config = dict(
    n_layer=17,
    d_model=128,
    n_head=4,
    n_kv_head=4,
    vocab_size=5222,
    rope_base=500000.0,
    tie_embeddings=True,
    extras=['capped logits'],
    init='uniform',
    lr_mult_o=2.0,
    decay_fraction=0.716,
    decay_shape='linear',
    train_tokens=141600000,
)
Each number is 500 + 50 x the weight over its row's rms, rounded and kept within 0 to 999. Layers, rows and columns count from 0. Numbers have three digits each. The size before them is the row's rms in percent of the matrix's.

# down: layer 4 MLP down (transposed), 320x128, rms 0.112, rows 244-278, columns 0-127
# gate: layer 4 MLP gate, 320x128, rms 0.116, rows 245-279, columns 0-127
# up: layer 4 MLP up, 320x128, rms 0.116, rows 245-279, columns 0-127
down244 096:422511485497451437559522536493600424524563399533513464514550433546504539500447463471589421470473384487533540492495515458542438492448484583573393541424478540504490511544580541542524515572506491494507480476486481445488535531496589558481471527527457430555583558521465485501522490466478403433472461445487578534570469603478477451505592474529441468494458416629491419431428578525482554516496
gate245 088:544442422418476510553491574525559536549439558456495458438542526484493539388497604484513557571473447446499502582515504486458529573507433559434423421541423490571458472524533414451476528443547526497482521388504461569531472503454492571512475601476440521436578368532498494440562523540531545467511540436458488532547522549570534487433490531491468486555497548487490574589544477556412451432521
up245 097:499450517469544491474473456630551611518439452486531468426498509475534525474504481468523504492452474511523398549504518477503548461466540507501387609453523455518508450534465450558442489457527507467497468537470500518475466448459548531554499536482456487479521464565477409485440463579616537364590464480355468481542557407508417535472543433429566481481547484494438603549502570605496484523529
down245 093:545506524484508541526530536372519401452584563557519568610495472509516495510486515485497474488565535472494566452429466537541458514534461510512596456520503524461537562481543575486491485523454535530467515510543555503571457494480458450519602473510533532514504525446491584493575574468415498637409560533617526521454458632511530448474438534567428462504468564510573413445488452388490476478444
gate246 091:474481512473455559453446510531440394551545540498456428454546538472442497389531476542447587520533476541414484459454552457484542515525513585655504556498516476509489448442539472369529560569523454567530566476464490485483463497545531533467496501412525513417556446559575569488499440492397590503469493588511539561438446514493542539484440469444434501498551569510435469503511513453559468411576
up246 096:456504478492476458459573583449433569541540480407528486478590533575494561473455515496538438493390460491556420486576490482480542503554481482458538451469535463561525580534505414528475402474462504489439573457439484492520544491498453451497532471595483523618452561434524478451629477510461410486470561399481542421503432499568567531580548578493519519492475465504486587506542491558390520463524
down246 094:526454453445444513540455459510522444497459567582448463480460480447483445505447505465418614570575483505483592498477539503532491500437493554581484555522492494424475424487455507414575554518496532551590485572574529526479474445489566600480502517415458493447528403562467457547457521486478575477456458558551465623459609481459506460469528443505475485583496499488477458550456558459654565510491
gate247 102:445491534461539579440552467531562562473436490580542524472532499536410451455487436536574441553457475549544472459574524490449438480535477495571520452470552528440530467476435463381512567493484538553409440536490452553556448470462546476463436587589449482598521561518466553559552456550480537436487502482499471488403434536467531429580516514471499552484488490410401393459496608550473562513514
up247 106:547487404511521441550508531427458505543500553489417525503462563459637538542518589560490597464522489470497493495486521547538547489473527500473472540461455561480465474566540467552560495558430430468566498418506490439509640490505453471516609388406519525489426465497492484475526466372563462522512534489526489513570505486543532492431489497553527405549483452576553588479546368480519457482559
down247 105:430528505490533484518644448554561529538426522573571513478529560556484512443468444497532414458532497566535411468558470447438479515501639476440559442464535568570491565512443472460433556538474568519415456569518429529590445557440472488418449518543384491525513545537474557510469490553415468414541455478476505485434506508441503440520472493508529513519471479415497441489466571583437541524521
gate248 087:474380524467461476503484529496534487476524629465480466434394512628548549503568521462565578559431430522536507527516474555528479423528395576563502512517487473575468452548588573480484436517479496525551559417494454554434508540506413476555502627561515517460517487457449478443519546508573507551512393425524452494465491482464525528503501525479461575517532568420473550504499489461593484538585
up248 102:437439529412443405506574557464499472541446521516455476408440541509557553533542474382504463463486471548430556543507461421577500487520432515569572456502558435562475549420536469526426418574463514555569419484543481446501517471471440473492562507443433516550493454503439628493555482450511544390515461401458459475471505458485488546431501513430546480510532502489525581530550521538483426506600
down248 098:642613502504499557519440407452512500485581459520538516556513475475498463469472488541464564494519491442512497521492537566389499510537513490482422594487460548448580583555424497494553589415548469448469576530478482524496489488485562465456506428560490480483570497502561352496432523498436442616416467567522527539490500542511517463530481483596481541460515492525412453446421510474567541420459
gate249 096:486522510612390447497540582519527498523531603563498502471488462454478489532463513458406493440427470541547445568551430492488501516446516500549619516549552477598431547569532426462547423537499457543460633436463491466530507533567550451524437536484514462525481580570517413592585525534488520530535507493461527499425484466555568472465461433509486482553530486549388402546558515491525464444523
up249 086:514510526453536549576498440487466483529435411477502451483465576524508443471499518461591449605509542346469524455472573406488431493562496475533402487492473517453557445473487595480488589505472548479507440553497508605485475426437441552509599419534505549440530482448535559463424485481499459458395468505500417502559455507453489506565521471522568558507427465457621563444493549485500550532490
down249 099:504518501607519481518540464548488448634433456525524524469480472524487465543418492445475430604454481479538553488457459460508503463532540498503657415496577519583427518550498512497560540515473487520434520461486532493483459549605602482473538560454454463500458535549527439521579577526513549569444419554452434405470472505530490528450459479531479567562409352540448467492510517472503506495575
gate250 089:382536497556492472471412457605518552447436537479500468613531550490429528446514559505518520529472440498446486485535513444518493487457475514471527426576474555545467469528540526466498451471487426497540588444446510491504455423481457514525400503589522535536489471500521579492513388508578488485490542554574510509516561589537475493555630524464551477457638474470470563650526572493492537422509
up250 100:550457451459450499561455424508558538527577447511463457446599550512507564459463422554444448570568483489565518482528461515506529539489476489469505508523578506534461399456485518520495498572453493471426461462451478500457557503459427431543655388420441405551468525466484428479385478461483450494465435490500477442444539549420493542456510457540390497562459463557526454430525469504443404481473
down250 098:435525492526491478436537516576483464434424518482532551604430518523506415544576576477589546440455464484460503511556547446495484474536530524514546441478470536460499505500501516480499527499515480525523547512593565521541430449533555555545378546587528542489533440532533628535577462490527509505483506446581509562502553536595468520523589535461569481537588493466513545674473529520541573404569
gate251 109:496445487473485515444582440499535521447405495530595462555478485496517480563477469517574490469396499587516566466631538469540505442488448458498558478450438519527446557504498502490629441481506456440462372517527590436541482549438550561526410530457479605555571515552505539496586597481578556575514505487447559510599460474502501475536481524497491474475566499457474588561529571506539481525503
up251 102:445532585449464424529459558563553493512504407520504518536558486494536522597501515497488519483553519467465625446571433468493430481473540518482557474532440507492488596507519363495549465471500453513436456499440475474489470549504536412559474460515402498436476506589491526492410576375526502586537559544460585520557446445507548589537508560398549411509571528433507453461489499502549509554453
down251 101:610508570533526517491563476400398477443557591450493480527466524511548580443541538506475461510493527543430446508463573557465517490575493561482569549476530534495524482525563653520422455524534519628525543474464526520495567436458450567490544490484609525496501499441539416495457501525538511467435471526521440470402485544453448489517525435523388596498512486570442431470495425444430517468466
gate252 103:478584497556486513559474488469527479488500473497503469474505499542460503426567577473536474535507406560411510544491482448420525629444470504438480528545558515440544518437524424407498542520457341480456504425485446588398504505509498498488490478536462388421435417569475612507554489441461491620522495530513590528547529486485567496522466546483528448529552491543480519442506483531445377474501
up252 100:492385466551421535406489447497421411513537590557493456504498460479547453558466446513530569486442552457519554478556520521531497527474525470468533443475498530470488524565460495502530406484493525500561462478502508468612542601512551503496504448443520553516507463491567487515481476464484545485475547544451545416381416569511437526499607461501488656477551513407560417461452478438484630467548
down252 097:585605486475555499557521489423548527469513457482477524456486516525491522437561577516469439519537442566416437538444481480455499509411540582560445538552521518486534508433476568490515567507455442485481548542448467546307473420541514513476485501508486466456535445483410565448483522408476491530504493453548516530569596420513552496496467515507492387445486513587427583385503537556514433467479
gate253 101:591479476481485453530498507400458555489476566557506482550483530487492477534461589532567442444429485508409553627522446570486572455442507563553516469560587540503539523495543507497496447505441521561520511482496490448529419527402492457509525405533457485477655421392514498539484542358541553473518538557542503510463543493492533445503465481560462537489433552457398462537485495470512550607543
up253 094:531513465542498538501480482527503440506448391389541514428488477516448459486512540513487547441535484467493511394448635555424500562520560470544605471478489484482483539473614558511477521528540467534390461510507455449591518570463505559513391500424507498499525481502447573453371547571530488508549512461492537496576472541528486489455441512545557466426482509458514385499379458506442487468399
down253 098:594573560501557444497515517476427511467476616615518469537512474538522547577518623491568494443462538550498559598492445492528488411517448485484485506548514583569420560504446493488549547487400590515560569478551536421511467515496579484449534511537512508465583510437543458557587473428526523421570493556523447509502530471490538485475438494491518491454455439528481576623574600533498510519522
gate254 090:495466520437475565538499503505444536513427487509377479552452531567541542515511534625564495510555435550517427522421502483485446430510501560573516465554546469537564512411538481550508518496498528568492535521485492530494557504470517545540474521517522415401493461580554617453495508389461483481489459490563432586370550518569564557588551470484516488471551454468367549461481545458478457468588
up254 103:502512484418565535550475452526433555497473493469381567466505484564548562509516396609466470555483440517513446555437444461459498530509553523501530507518543483391509482469512488481466443563577491511482512443509507510509535532575475514526441517520479456456504412496584635419420557420473468435515516437565460568434556551583499538550595442535497415442462519481502600463435557484466487446586
down254 101:460521465550422446454527551490610434500535533579590457515531496484516454505504561339498531462514590462489566483532484561587524428462507444527493497472468530580451563553505528534492546439393471537543422533490468458505444478448523482507528484508515545525520551485459357600594429604522505490503560562469530472544458435456473474405444539429482501437481528508528431516556446539527486493416
gate255 100:519511522503616466413542460530519411502498424473559471576553484380427595468487560457515465493495580464426467545472457519594490491528511517530549449548515414455418447416494535465495457628561427531522490443529495486513484469496544512498426511509446551480560497570520517445523455365500566520533560445481505443478408558473507473496596433415451487595522503573483526450544466480476511453543
up255 099:461453529435385537557486480558548575497459554535478509454559480531537389499482496561549592509533458529562506538467565510429481485504470479483487487495461580525549481452592469515407573487448493502512505517464588511522487550502531465478456528506573413596477509465561606467450566529432436496470374562576499526513514402479475452493426541526573468474513491472470534485515676569444506530436
down255 101:540596488543538496464505416509478399480522433411568481573466547489427471466562461439439459546446534457524562525514374435586583465496515466438511418484502457458425579540403514523497425577518476489427496488608448498493498439485509483537476481512427567452577470534459454508583438543542541511451487423477486493561461563527519507526547447477470521629490492572490434452516399472526515477536
gate256 092:452562545480521552450466551506515448433445469466464494469481503589461462507489480518483514462460566500528518507437390559494621455427558495447438362380456549468491503537569477500515505491589556496462473497505553393543577558403458647464486515487538517463540453476443497571516526602537585485489483433480461422442478523437544510464468543571504587484479494500438513528568524452467532449458
up256 098:482535546441530522375507457526417439540493453450544491480439454484469490508547436469524407458597512498447505483371472606506478425446478462394504476408475534553477520525584477455558547556512486483480459477573495405593601570476497622440465546489582489408541453496509516531520497620450536463527478535471449416454459537482458440512499506502480515466515515452434470508477568433538520466492
down256 098:539436544483537489594526496517469545539534563563551430618519485437562486493462547486484479503525511515430500545581484453485406415558535501610574534555438465498520471452502479490520557424475499474589493568441476572408486514530494501534426509530501544500483542559464472375506499418465518458493552470507458553527557561536460504501634510439525345532567489539521515521427526591497401475515
gate257 098:490455491496510558540480525505506490579524459405484552598585500541484525524452542518463494632540524557500508504483436614512487455455503531522440488515440525516500468522476462545473442464530487416476510441508584449464515410521542473592499611488588539321466541526517447312517464422562540535526436454503506501483503476608469549557492482528473492454489534487449481529524528441518430489534
up257 111:572439485506508532519525438546468585458502533505489579410460526497472437475516579430470520519492517513583443553470544476528535558518554465514535499600477464454391450461515525537516527513551460589448537571526488501508504522515588563553552470566471588517582494482507477608519439468461457551446542456542421533452573592508541456456521492428473594554542495465605541587535578589450506462612
down257 103:433510522494471449434465555482502449545548461532466481621590493553488566502508449573577478526511484500422531492510398518478475473492477570526483429425556583578601500505509496486499460449515522388541517470472556486483515466476413482485457564428607403468444558517523496410549521471599505460576451503452535460524454473510478566511497452535499448457450525491385503479445421429532462536361
gate258 085:481521436443630494479476519559479478562548506447515540496492495525528525514520518524431527460447500444497449500559472582468508514479452596513468510551508547437505472598513550467590428429510545499533557504599446479468379642493438530501544475460523520546529528449519471464576574451458463449483629501432530543415506586554461586439528464528500484455407504474566499442488530460508381522433
up258 087:438537467521538500467471464540496503488463524511527477544532376589538580469519480451424548555434474419529411474545558448509522469476465588550447455513553479515492459536487599469515492454480586400521599572560565605488365533504473517509493516475452552491561486519470591483547612400444460455480501522463419486501463546500460599473529484548494534464445499464588555467549538475521417546455
down258 091:494464569504398498506590519460548491503490510510471493460509541510462421563472479458577451520555535594512533463487458482477455463495446414468551558515509461550485464441510443531399576596470383612492398411443432543497627427526451513492475487477542444484479533588506512608439426546512509531521377480529485489509526470496535433531463521441442484494528429550441465539430450517504592505504
gate259 100:432551513465494470443519557502506545539508530456486521519491511433531636501598579499469490581504438567562496506593562530503436504519438538545490653465423538493450510457497435491428491461390530554509561353395553465467572533515560477518517472477445452529480537523482405436492507485488515497503489452533454535588449518499503479530541477469540579508446555440519618500526512488516432421569
up259 097:552576468502531436443531563508489484488442583492504483502465560450488648486490534467521554570535445569510520446508574590446444528524528554471517557504458442544462462546498495500484545434420586521546560376359541535483575539558529515511512502476426430435530504554470477481459521516428473561536458508541542531623489504521550547486496535512548542521483381486531558459536492486525423462634
down259 093:542378474453494521570536416449519510556496468548494511471513414572529365474449475499517488493477567413463527528560455451478519428472503436514461442559550541508538486496453535480558446627603438450438478596605444498512414481475476463512500524539568574533483524491502513524529495490528559415491550524469570497375521517520515557451522526497472412436564469557466411537474497530510583473408
gate260 100:517515484555521519511551451445516490443557465517488448412471526410535543508518571471460437454462472448458524444394445514476441460552484500492561465463502479438610515484542582602554521479464528582387484561538456484436499394456434542383499532568452440503532444589452536462512481494562512566498469419467486463521503498420574488486590514469422516561476484520464565379513559411534540529511
up260 102:516485528477473499451479476561496524507509399505476537538535535613537511466489433490438446612458562525527359544631564472523546539463523515578543468529393536459451454485448580520503434540549540488538585416432524541557605571535468482536518566466506529527480624428492478475442518525432531461431485398514499496484509544549474511550573473530547561576461495526522473596510447517540464492500
down260 098:427539464611510457579549457385517490481518537511505471457426540422537476511486545562523459461507470529543504405400433543508427522476498500513524519441561578478593500502573494610510569481422514597451431567585464549473491472443452510475482447565429481493512457544446556532476543444577430503509535447522463483505562526409593526476555530483425446420563464471551523413471494520575523544468
gate261 105:472448518437375468568518534485558541466535464442554536604554496525475420557506524555511524409505469509536486488594425529417450534524527491560460636457484526555451556454450472571523409517407584509507544539476539498554535510527413524501514446534480526474559446527548496440489484507607524579520513506438545517541483564579419587533475415554486515509498557443506610444519585483485538459478
up261 100:523532537506472527501437503549508583498524468465569520621486551557495434639438536527532542487473546472592479466568439528474528589557474558591428549510600598553480499477525479516505408501427557522540603515471540505542496437550447553517546505503477571423515490489539509447485433441543463564465462568474570494478454528579439541467492465507452544494479475399475628478610528449499529497529
down261 107:534537430573608529390495465502425470495415484494455457452504516441536570553480453493538520541488514488399480520481575408534529396502535578463522423467512427461515463477564532388513559508524476522496504508496495536441494506579606511450457529439536449550460515518403479537551485530410495482525532527578481470453586433388554387536527549501505485448533504569468389506460447484480519561564
gate262 088:471549462463586560526486570449503518596506537481475541504519423512533489479433573479454517513458446465494459518570506478417535447494394546600451406581523437547426516447588551507495456473447450469572604523438525564454369477465518397457481498504511428455525514586459495501521490440491540535556527438447529516464554506550592456445424526562563396433519458468509453539487496558468547498458
up262 106:450472537539576452460416475461461536476526513546582496574493416472570569532459510544579607476498538501410504511481562441407479518481548473486506490464469459605463522479441552508476487522548452480497546433455487505531457510587578573558546477585517536628629516516528607452597478566435428586551523518464430468580471504480489475454528471541493480510473542473552443439490561499526585500533
down262 099:546515507472481550518493571572523486553493543468471544447498537532453386487577532475410397524491515528579470509539480601548506448519446591476499469533503479377506467538554463511516500467455569490485488534523551512464546511509491451489439547428465421365367445542491407537424489413570561366506467518505568513401541497510544579544574510542522536508514437525463542563480516531480434491480
gate263 100:434521465427493471447454460546547577560544488485511450513517520470500522534521498499486478469524523450460506397612556540510500490592416485491442495394432513555522541403543627544485501574506520513419524440430528444518546544474442524480544607526411466489527461604506544443513492555519442540548525565479464473587495493497481529507512499486497402418541412432414571436549526499492614482578
up263 107:455472555510494531524484493478502462507498459488460546522498506503517540492474477445373532563506475550462485473477480602485418569502405578471581479521588473491503492560480426507530482553466456591421451463527601555493568505546478540682450484440475451444455539607526474437465477527431468527497525426474471554506423512547519383533615405518520494501559520498494482549472490532506469446619
down263 106:563554443516489478508554520493437565544501488449530409517502550509413526478519479517598470519475578491559498476587515375537575446519548447506379553496420513516402513477496542547546578479555550461588503494498421436548462460533597430411484497512511574477524507419470575536508530466568585411509532546510513424479562468470523617454404570440468557526472487505492484494462494455480524528433
gate264 106:510444537493408522490515597492574526507460544574614446504487533532452532524536470568542467431498513515546462435608503444484467453417514517465464500476576552483538511416526535583534481469537474468459466512455509516540403531520501516481482480458581448416560555603537496593537525466538448402598575409456469435547495462423494437590448551419449503435509508426426562538513511498463525436469
up264 102:520526451418571565579478472493450494491520471516437521512517542462519450470497537483550525501558500507504550603399521541516549516526491438462500465549542462505442466440489473490491511500443500501543601520620477471490570503463535432513531499460467514571409530383563502388456430464380497545358418476504539579529545575595476533466553461526516510557489501543552553444630556441476497552489
down264 097:531408545516438465475547510464528533538488510628635459529477479487465470550552455547476489449439540543503457490584553441458399486515530527516504505512574513466477546495516487513523523506514502556429528465423481466521464578490487571461534437448534487427545475546474503650485569557549407451619569389433444434550514540425491455584504524457446527581510514412531484580498518469466534459544
gate265 091:475516455434570526505553600557481494554590492444416478483558485583526538546535546530434567521483505438516469484593428596460556534532465574548491439504458533491568468495592558468508472514445553596502588496499573555418541482554481553467522502555492453474475394483385471373540436477536583520528525386509471535436525565544503440537533528485477503564439443535576533476481529536514488511463
up265 098:546629495566478518404500478484477424521581442464483486487503515412534499560458495486496521588467518490464560491474474459510500541487514531588549528604401475550470475503467492480521541513535491445415428499554398488425421529465484546469457484445516530568590594512438496596512500536495506616514468482530455455454536480609524506620521498519598463531444474451491542499506538385453411442452
down265 094:502324489509445475608482494453448577448437536524585484540495514493423498524482505500610456529549535489580437543505541529473458443454497487375484487414648469450477496496483460535480558480480488546518434466445514476594585464483549462550493535539485482485499482497607512491502458440587451483518487587470533484579443493427475514405479491437454499490504580519436429438468464523520563479553
gate266 090:436489485509559535458467465496560562486486542511497535505584518489456521458441567433547507484547614499407502469449474506578459522564515587489473391519515499582468463537552439460561511491520545601458509518415536532489473511453499563529541473481508577467495488508470410332422554497549475516490649540447440539423552521507508459594432494488473413516494413506459540510572510555459506418470
up266 101:468502570476561554459486527442364560529608487471531534443529559479420495474550437406421415466492543502477560482501602598451466515556513517587453417498382553517528514532502458504521542379432505582510404515413474565424487527477490462509490577451512587504540527453490469430498526507547471480522513519373459516461517491491467467489457498491474491540460408491521577536543466495491451535436
down266 093:508572480533396444511516489534603425485469492467513443577473448515502546492451503564595496564493461468546476501577402420503514456456450479449525583471611466461456472448467550476487434549531536412512543440612501528544545466444467462455450437452479440537523548528519563576592459508529454532510430476569527437552429455476507558474542510505551524383479559465468437454383532476511538522576
gate267 100:520501502400437437524493456606561456477543484488567445520456539451415445451626469514503534551522408476480515548560510517501579514517464518527498472515482476478578567572501616473553440537501453474538544478526499511459496465500459563424434544469407449538476514492451511524512560545553417666500583483522523534569475522518443490567595461489549545481435481406408484493424498460558534431511
up267 102:460494452428510565450566545553581465494535412524534564499533543544423432479499479554498507555470356424531476482492497461486462457509479571442517467534465428518541595496489566529459440542557422589453528497558456516523560558542466493478484590564467496507512604625484558591496494505527517688430468436588474522479450520518469496586544442516532545517515480445483495547484517495451477504495
down267 102:518451488634593473505462491440387538522485532462480486522539475443502570470472481560441476498468578463490503509552556491480459530468582512509552537483569505498452425450494375499513535432528527524494483485466531465580476522508497521565542409421483532454511428402567523463518433519493524319532402581512513507495465511518618511507454634480468478562571500527576534488483529490502483520587
gate268 100:538467467478470545396528505479522499458499463490532525471518528475482524498540434530587614488471499453539557499568523459479513523511539491481498571521555611385574490438423562489522501550630482450501471543338432447485547556523587547440484501511498478499501505547504533599520532446576451612444528473469519472533482548477486452549416600470484447445464512493489406432399524540512422534483
up268 094:537515472462597559458530449426506569476446581525482463557539469478542540476484594481528491619460453563510468573565534455518451436517494406486558500530446517461527486473589570518554486402533487546593479545439525525448524580459546538488519515470512651568552413449468465475517551554538452426568522495487413468531549564596552497566533554440479487514469548427510473501494524523590453463560
down268 093:432533473555414489623516543539541501581503533544487447535465487497497439496418493477437392488551481538420435473497515509485471500492475549439457426436444489598423481558476429455473570492395481476483558446650490555524495416512453422495518430485514423476573544540500484502438486479445543479534532519558555487436521499468484557461560459511477504501539436549457576564584453553408591547467
gate269 105:460570450489540556477588579574490485511599543443567470463528468458417532548592533508454408511467487418527497517540450549500389576511539524488440604549527517625471456454535526538448504486483532500507487430480549487536481517536480499586521575462624441500567522471542537432448503479566495511417547497552540497546613538478428535570522514418452518482530426473444525487403541531490439475454
up269 102:504616408497571599440501468555452491529540514440543406502454409458433490508587559572538447534475488454543473392387428464505444574453510529457454529536558492552486492536530423496501446530510472519479437453517530494543392498543519501546459523442536463500541477526468575425627509470470426484430566513528553508575565536485463501517499491465445468513536483447411483392490526441551425447506
down269 102:531442540504439454539428465426492530492418472471432562567458546547579492530409450451564579509546583600471469480553504474450594417534466513556575422444424518404494525505547519493498509509521522462486516564545411564437520477492480490412455429521441538469481523561491506558539539560533529518572475440426438449458410451569532427418449543569561446448454518549530477554551428522501529530492
gate270 099:497499493528514522535527426494568583536549557458445573508564523542527434527522506420403579563430465460388438505543473490527500472480487511446447516553552460480436480508420567475556515496399489608522516475443500491572429462592451499521489481422409445509467440442468501511492516547635553429464601538582562465506476467533533504561492546588500504418449467524512459475462512528526386438472
up270 095:539445521465453491485524547564454513463493479499549467545474549522495534518446449555553472462479513468472603477515511519492476491544562538574618475534476552439513462514500337414485548527487451453430554469569537407424551474484530495470527519498566467507498526598496494615507462499467448592530439525411446556526422517573504481518462397502517475536649563572461540458468422449420547456477
down270 099:443518587554518467531488483428508500538427507571477488499484453483477440567517501446457541509593523568459488508562502577485524509496467519403417539517490483568559562510469599515478527484509531534570394501477446546586449500480447590538414539547417492507562511447539506469507474530562506467482559454591623454509489505402522542534446555502450502434418462448584473604525512560645446503478
gate271 101:471418556518476529492539507497543504545613467528619486554457569543485539540478395452491534542518549469487523501612519568527488439517519451650545430420433490452466495488464508495559594472501466582516502496442456504441567559475484506466508552585518468441471523576443532531542439554516500510449437462397445487562522479501409393459517482515433457484450583543468459568398447518484487527469
up271 097:504551469498524477487582492504415542433400436520377501505516465436584441458547509539490490440494509463432561520493451471472512496508458425387446547531505544502516438511519494533457451583592526441448515478493448411560465466495506440548508472484424545574487528434436451610414590524452520516535601493510516480468420545507549536505446571540587530487505402488559519439467425410554537564502
down271 093:550428503463515524527483528505540447551615487479540446554486553441425506588536561482436514521439527454519444507477556568479524512454527454569508442475441464508468512489408610401574516480466416581506506527475492527483536608495514490477545571469539432409491448559527504425571471498474521473472443452416446523531593498549425432394540456514461511513440546592411480516449484491542575504393
gate272 106:527556469402412513490445648568499480360521439486468406516560543531541532511494555608481475478437500525507515522493560559507487474542478530401613573475468534582561556482515480451558487481461495542453467516503549548492455476476536545501444529405493422460576406538588472450545435500414448480511451462431551560472492512462430467434555484492498493546537508518491613498532497498412487524503
up272 093:497472535522528424553520523380569481552525535527501491522369452532441467530462437481536467483449481425506561533530355414436434508526535433580510461475509496468544511508519544421526481581410563491575466535428394461535556491496421526521538466491530467505415513553514462492492577492501500532503519458519550406523422565555478484471493417419528594480559512556534453510466493526604611503482
down272 105:567490453462424514434459622648493507448568422487493498502539565475531560463532558558453519498476494498490487560461576516578490456428561513436562562462504541664549494470527474427534468490530446544395521438555573599536465461516520522537519482435532516480609498480515467544530421501444442541542468428482464560442483558491501567433548477507511459552574491444477571521537516452482475564494
gate273 088:512624409439525579505515562427518559480527360523447475486460498535542503498414527565415516435417385430480512544505502554499478465500425574572573467523496479440440500503476431458555485521503572488445570544436530463475555576505490607547451492569461527557557552497496514351550515517447482480530483514527452533463532519457482533470493466505551517538495478433542518470446396461470406485538
up273 099:540538507465506520524461463504525556561504514410492458552440441400550464459494436517475490512477476483482546497451404579484471466520467482603547607489551471424451526484403509504504543545567566442531556587469622496495514578466514538526511492559450524508462565587523474512390531549438552402552459486469483448523591494472420520538484517354539526533407490421495554523607472487451484510493
down273 097:493426541529532475488523536447429492528457502515537537460586561607467532523482579523541557567510519508490480529591551447516526504475501525428387409468457590521553483458549562536488452510466417525418476420494455598495574437542480424454533487505594456505551402426489518522604531445535421541491529552523546503505456513511548494469459453630433498470581478581528441435416494520521454464456
gate274 100:476526413416518500449517539497499643520593530564552519478518526592593492486479398426509475517432519524504481412532420429546528491561518484490511550566454392486454510542549494452472571532510547495560544499507533575456547440496406483499452635443459529551546480467407549496485556437466498467465548470501446522572489496546476521504412495526489458461545456482493576403481523439500636500507
up274 096:519551413473529585457507483446512525486567421343544518453606502462512507523483528515530488506506551569514483486547501507539525466498477410546459601455539557552512494515582535496453583488546512541432530359465404434485512413503473540492447569416480472505492511489441469606546490406558597527423527501448448430538447490548512437616486498462475550442534456503433466489497435493460494497469
down274 096:565392517558480511601476504503464449425424553566414405527408504462428484599498525531461549454487432473481536505430531591452471545506467545471644448523508567485487508482414439537493415417512506498482486519473534499508559524474546460522590464503544460455533515487624482472495549615557443425502442568558500470516571511518553555484534475511484516518470538487547435553553572582516455452482
gate275 105:532422493537467579552432491506432478476470479554567432524513493566530411442451528583533446517504483541460564492493530560542423500467437445495610555572540452469528426508530418542432472373541463526546463551474556502493487432453550560511515471506615513547459464461501371514535498555491519428476524487495537468444521448464526420514445513474439486556546596439433436421481504456492588569420
up275 102:445628570459449543495550514546475520531484556408455535539473512486454444533581479475537572408565548496542455551472541499548561508554550535501514479499521484491517627498409516427482517458591538534473473541506345472453536511436457485437479506448458574538536575551534536535550488513463533494519514589532498581509455464381530561479478560459510425546437481529562502559619465473505447426540
down275 103:530416483535567482495497506480543490428598476539508455518508483500600429473536597521446453586457411452540450465557448540458459497467460478533457528543503526558520480472555477497546542504433452419546454414557582520611524450579462545545530510570564370501411509476460453500514553434560548463459416483446480502490556538624515443510501479506454513475542479463432525496421615519515543539423
gate276 097:461463512540589443483494597522396546521495441565511454556512466424522443550442470502592508563545545541529429514531509531506465394560407595417472510477512536530520387490481520526510444490534552592465479445518435432578582466483551506575432529520491418553565427480432515509620613526536545529481568464537522537514505500563516499508467483562585433495485462479450492469468578456495502555466
up276 103:460462493564554428577498524566465491544450503440412462474456419451493522548560554491515485463547471467468460585515507543485559419654439507354440511505525395571508537498478526523503454509463518526527517374534425500564517544515481562571427525492516571469479486518516572579558507548485481505515572494546477562599567490489485551517508437563569423443529518441508489393544473552510445479539
down276 101:525538597471456565473556470445626494439522537574548468498463588519487543402493487507429470473402473471526582453496481414490491579384508469525485423513470527444492523532502429506478537485488450480495474600495596532431412498463496430455593458479448466510478557490550471482475408480464491462494470501483565421417485536455519500437530558418421535512544533528450549628390495502473511548472
gate277 102:601420497525553531480497480433425523472514493444475548497553584593505533442450403530461539501469497423550491516559459521469486504396545514565504554465563518562581461538602489404472493407518498573445418564496504550588411522552540420437498495457449501443545592473458503540458561491594533517532589501415467436568541463469520495495493536492500449489491465506398473472435451554460577504518
up277 106:453581569498557459465500546516483535445367480574472465465489548437565520505497576521519494519471511556486514613500544496494517474493469456379511433496524459505466503485354381541505516532584562456557560446568384430528554507455481504518494555532488531473389507462499573481423454528497429566478479462473477579480528528485518478590514537498544479466387509455497542493526504451628487529429
down277 096:510429503468489559525585490444526462510606524392530582505539550458569518474490430613424517448518457352510489515470423548553481567450552529552550560488596485508538454513583566489467465434473486643422460538443523542524437511446455481503512474465523411490534527456476469478517513556481525497437510471430585399525473534515513504514556495519495419469505500454447447449453553482397488492568
gate278 102:483432407537464460547523516559526427502462645545506512592527413547442513498420463459511454488457531439506608440472438557423494484476537503499498512481482579456526478596572442581513496363484474447478523522499533485514479471398489562483545488538427471534563512555495503631537540471496580464493480523502596401472539523520477544452500474436451425451564548522448519531494500598494541565517
up278 105:504370443505518486532592502479433478586496555575460515517489491509492527500507576535494437555447499485417466414450440487439486481569458503476462623541560550553529537534517511509518456493513512600536460518542528489535552488496486479491437489570615594467489544466502500593519494376464530570498495465457393463414492493524463474445566505495455467553642492434504532438441539477391449478436
down278 098:531521495568497519462431547451569502423515434550494502512520605462441399531482485497485585531538535503426428541481533411537523488435485487484446499545469460472541468402448469484584511569563434487559478446555442606450473442616499491528580459531459452538505551505466532433475457584549461506511584550509510608536451405421484515427457534490517576519475516515539489607453443436591512469513
gate279 095:444424521442530454493475602505548548544543504525504495576437467584555500464504463516555468384474504527553467502504498577357446494593525534542509527534548513538403573424533525513456510483540414492479595620438449536449495532609492501468443550428473490433483458486504465474469513541483504428471560533478527545489538451474575488435464556501513647556516499565458488519524520434562544594508
up279 095:491452541572460477364556551497495483487490482502432480464463461599434488425539455513512458536426563589585415479523456474381540553478526435443592467472475458503454482473529448500514493469579481447492548503479423549465395523544482530516525529484510477485458418486498510549451509496461514405424562551501479475514448478556440318480449546529507593482614513505524430509489459434508475512444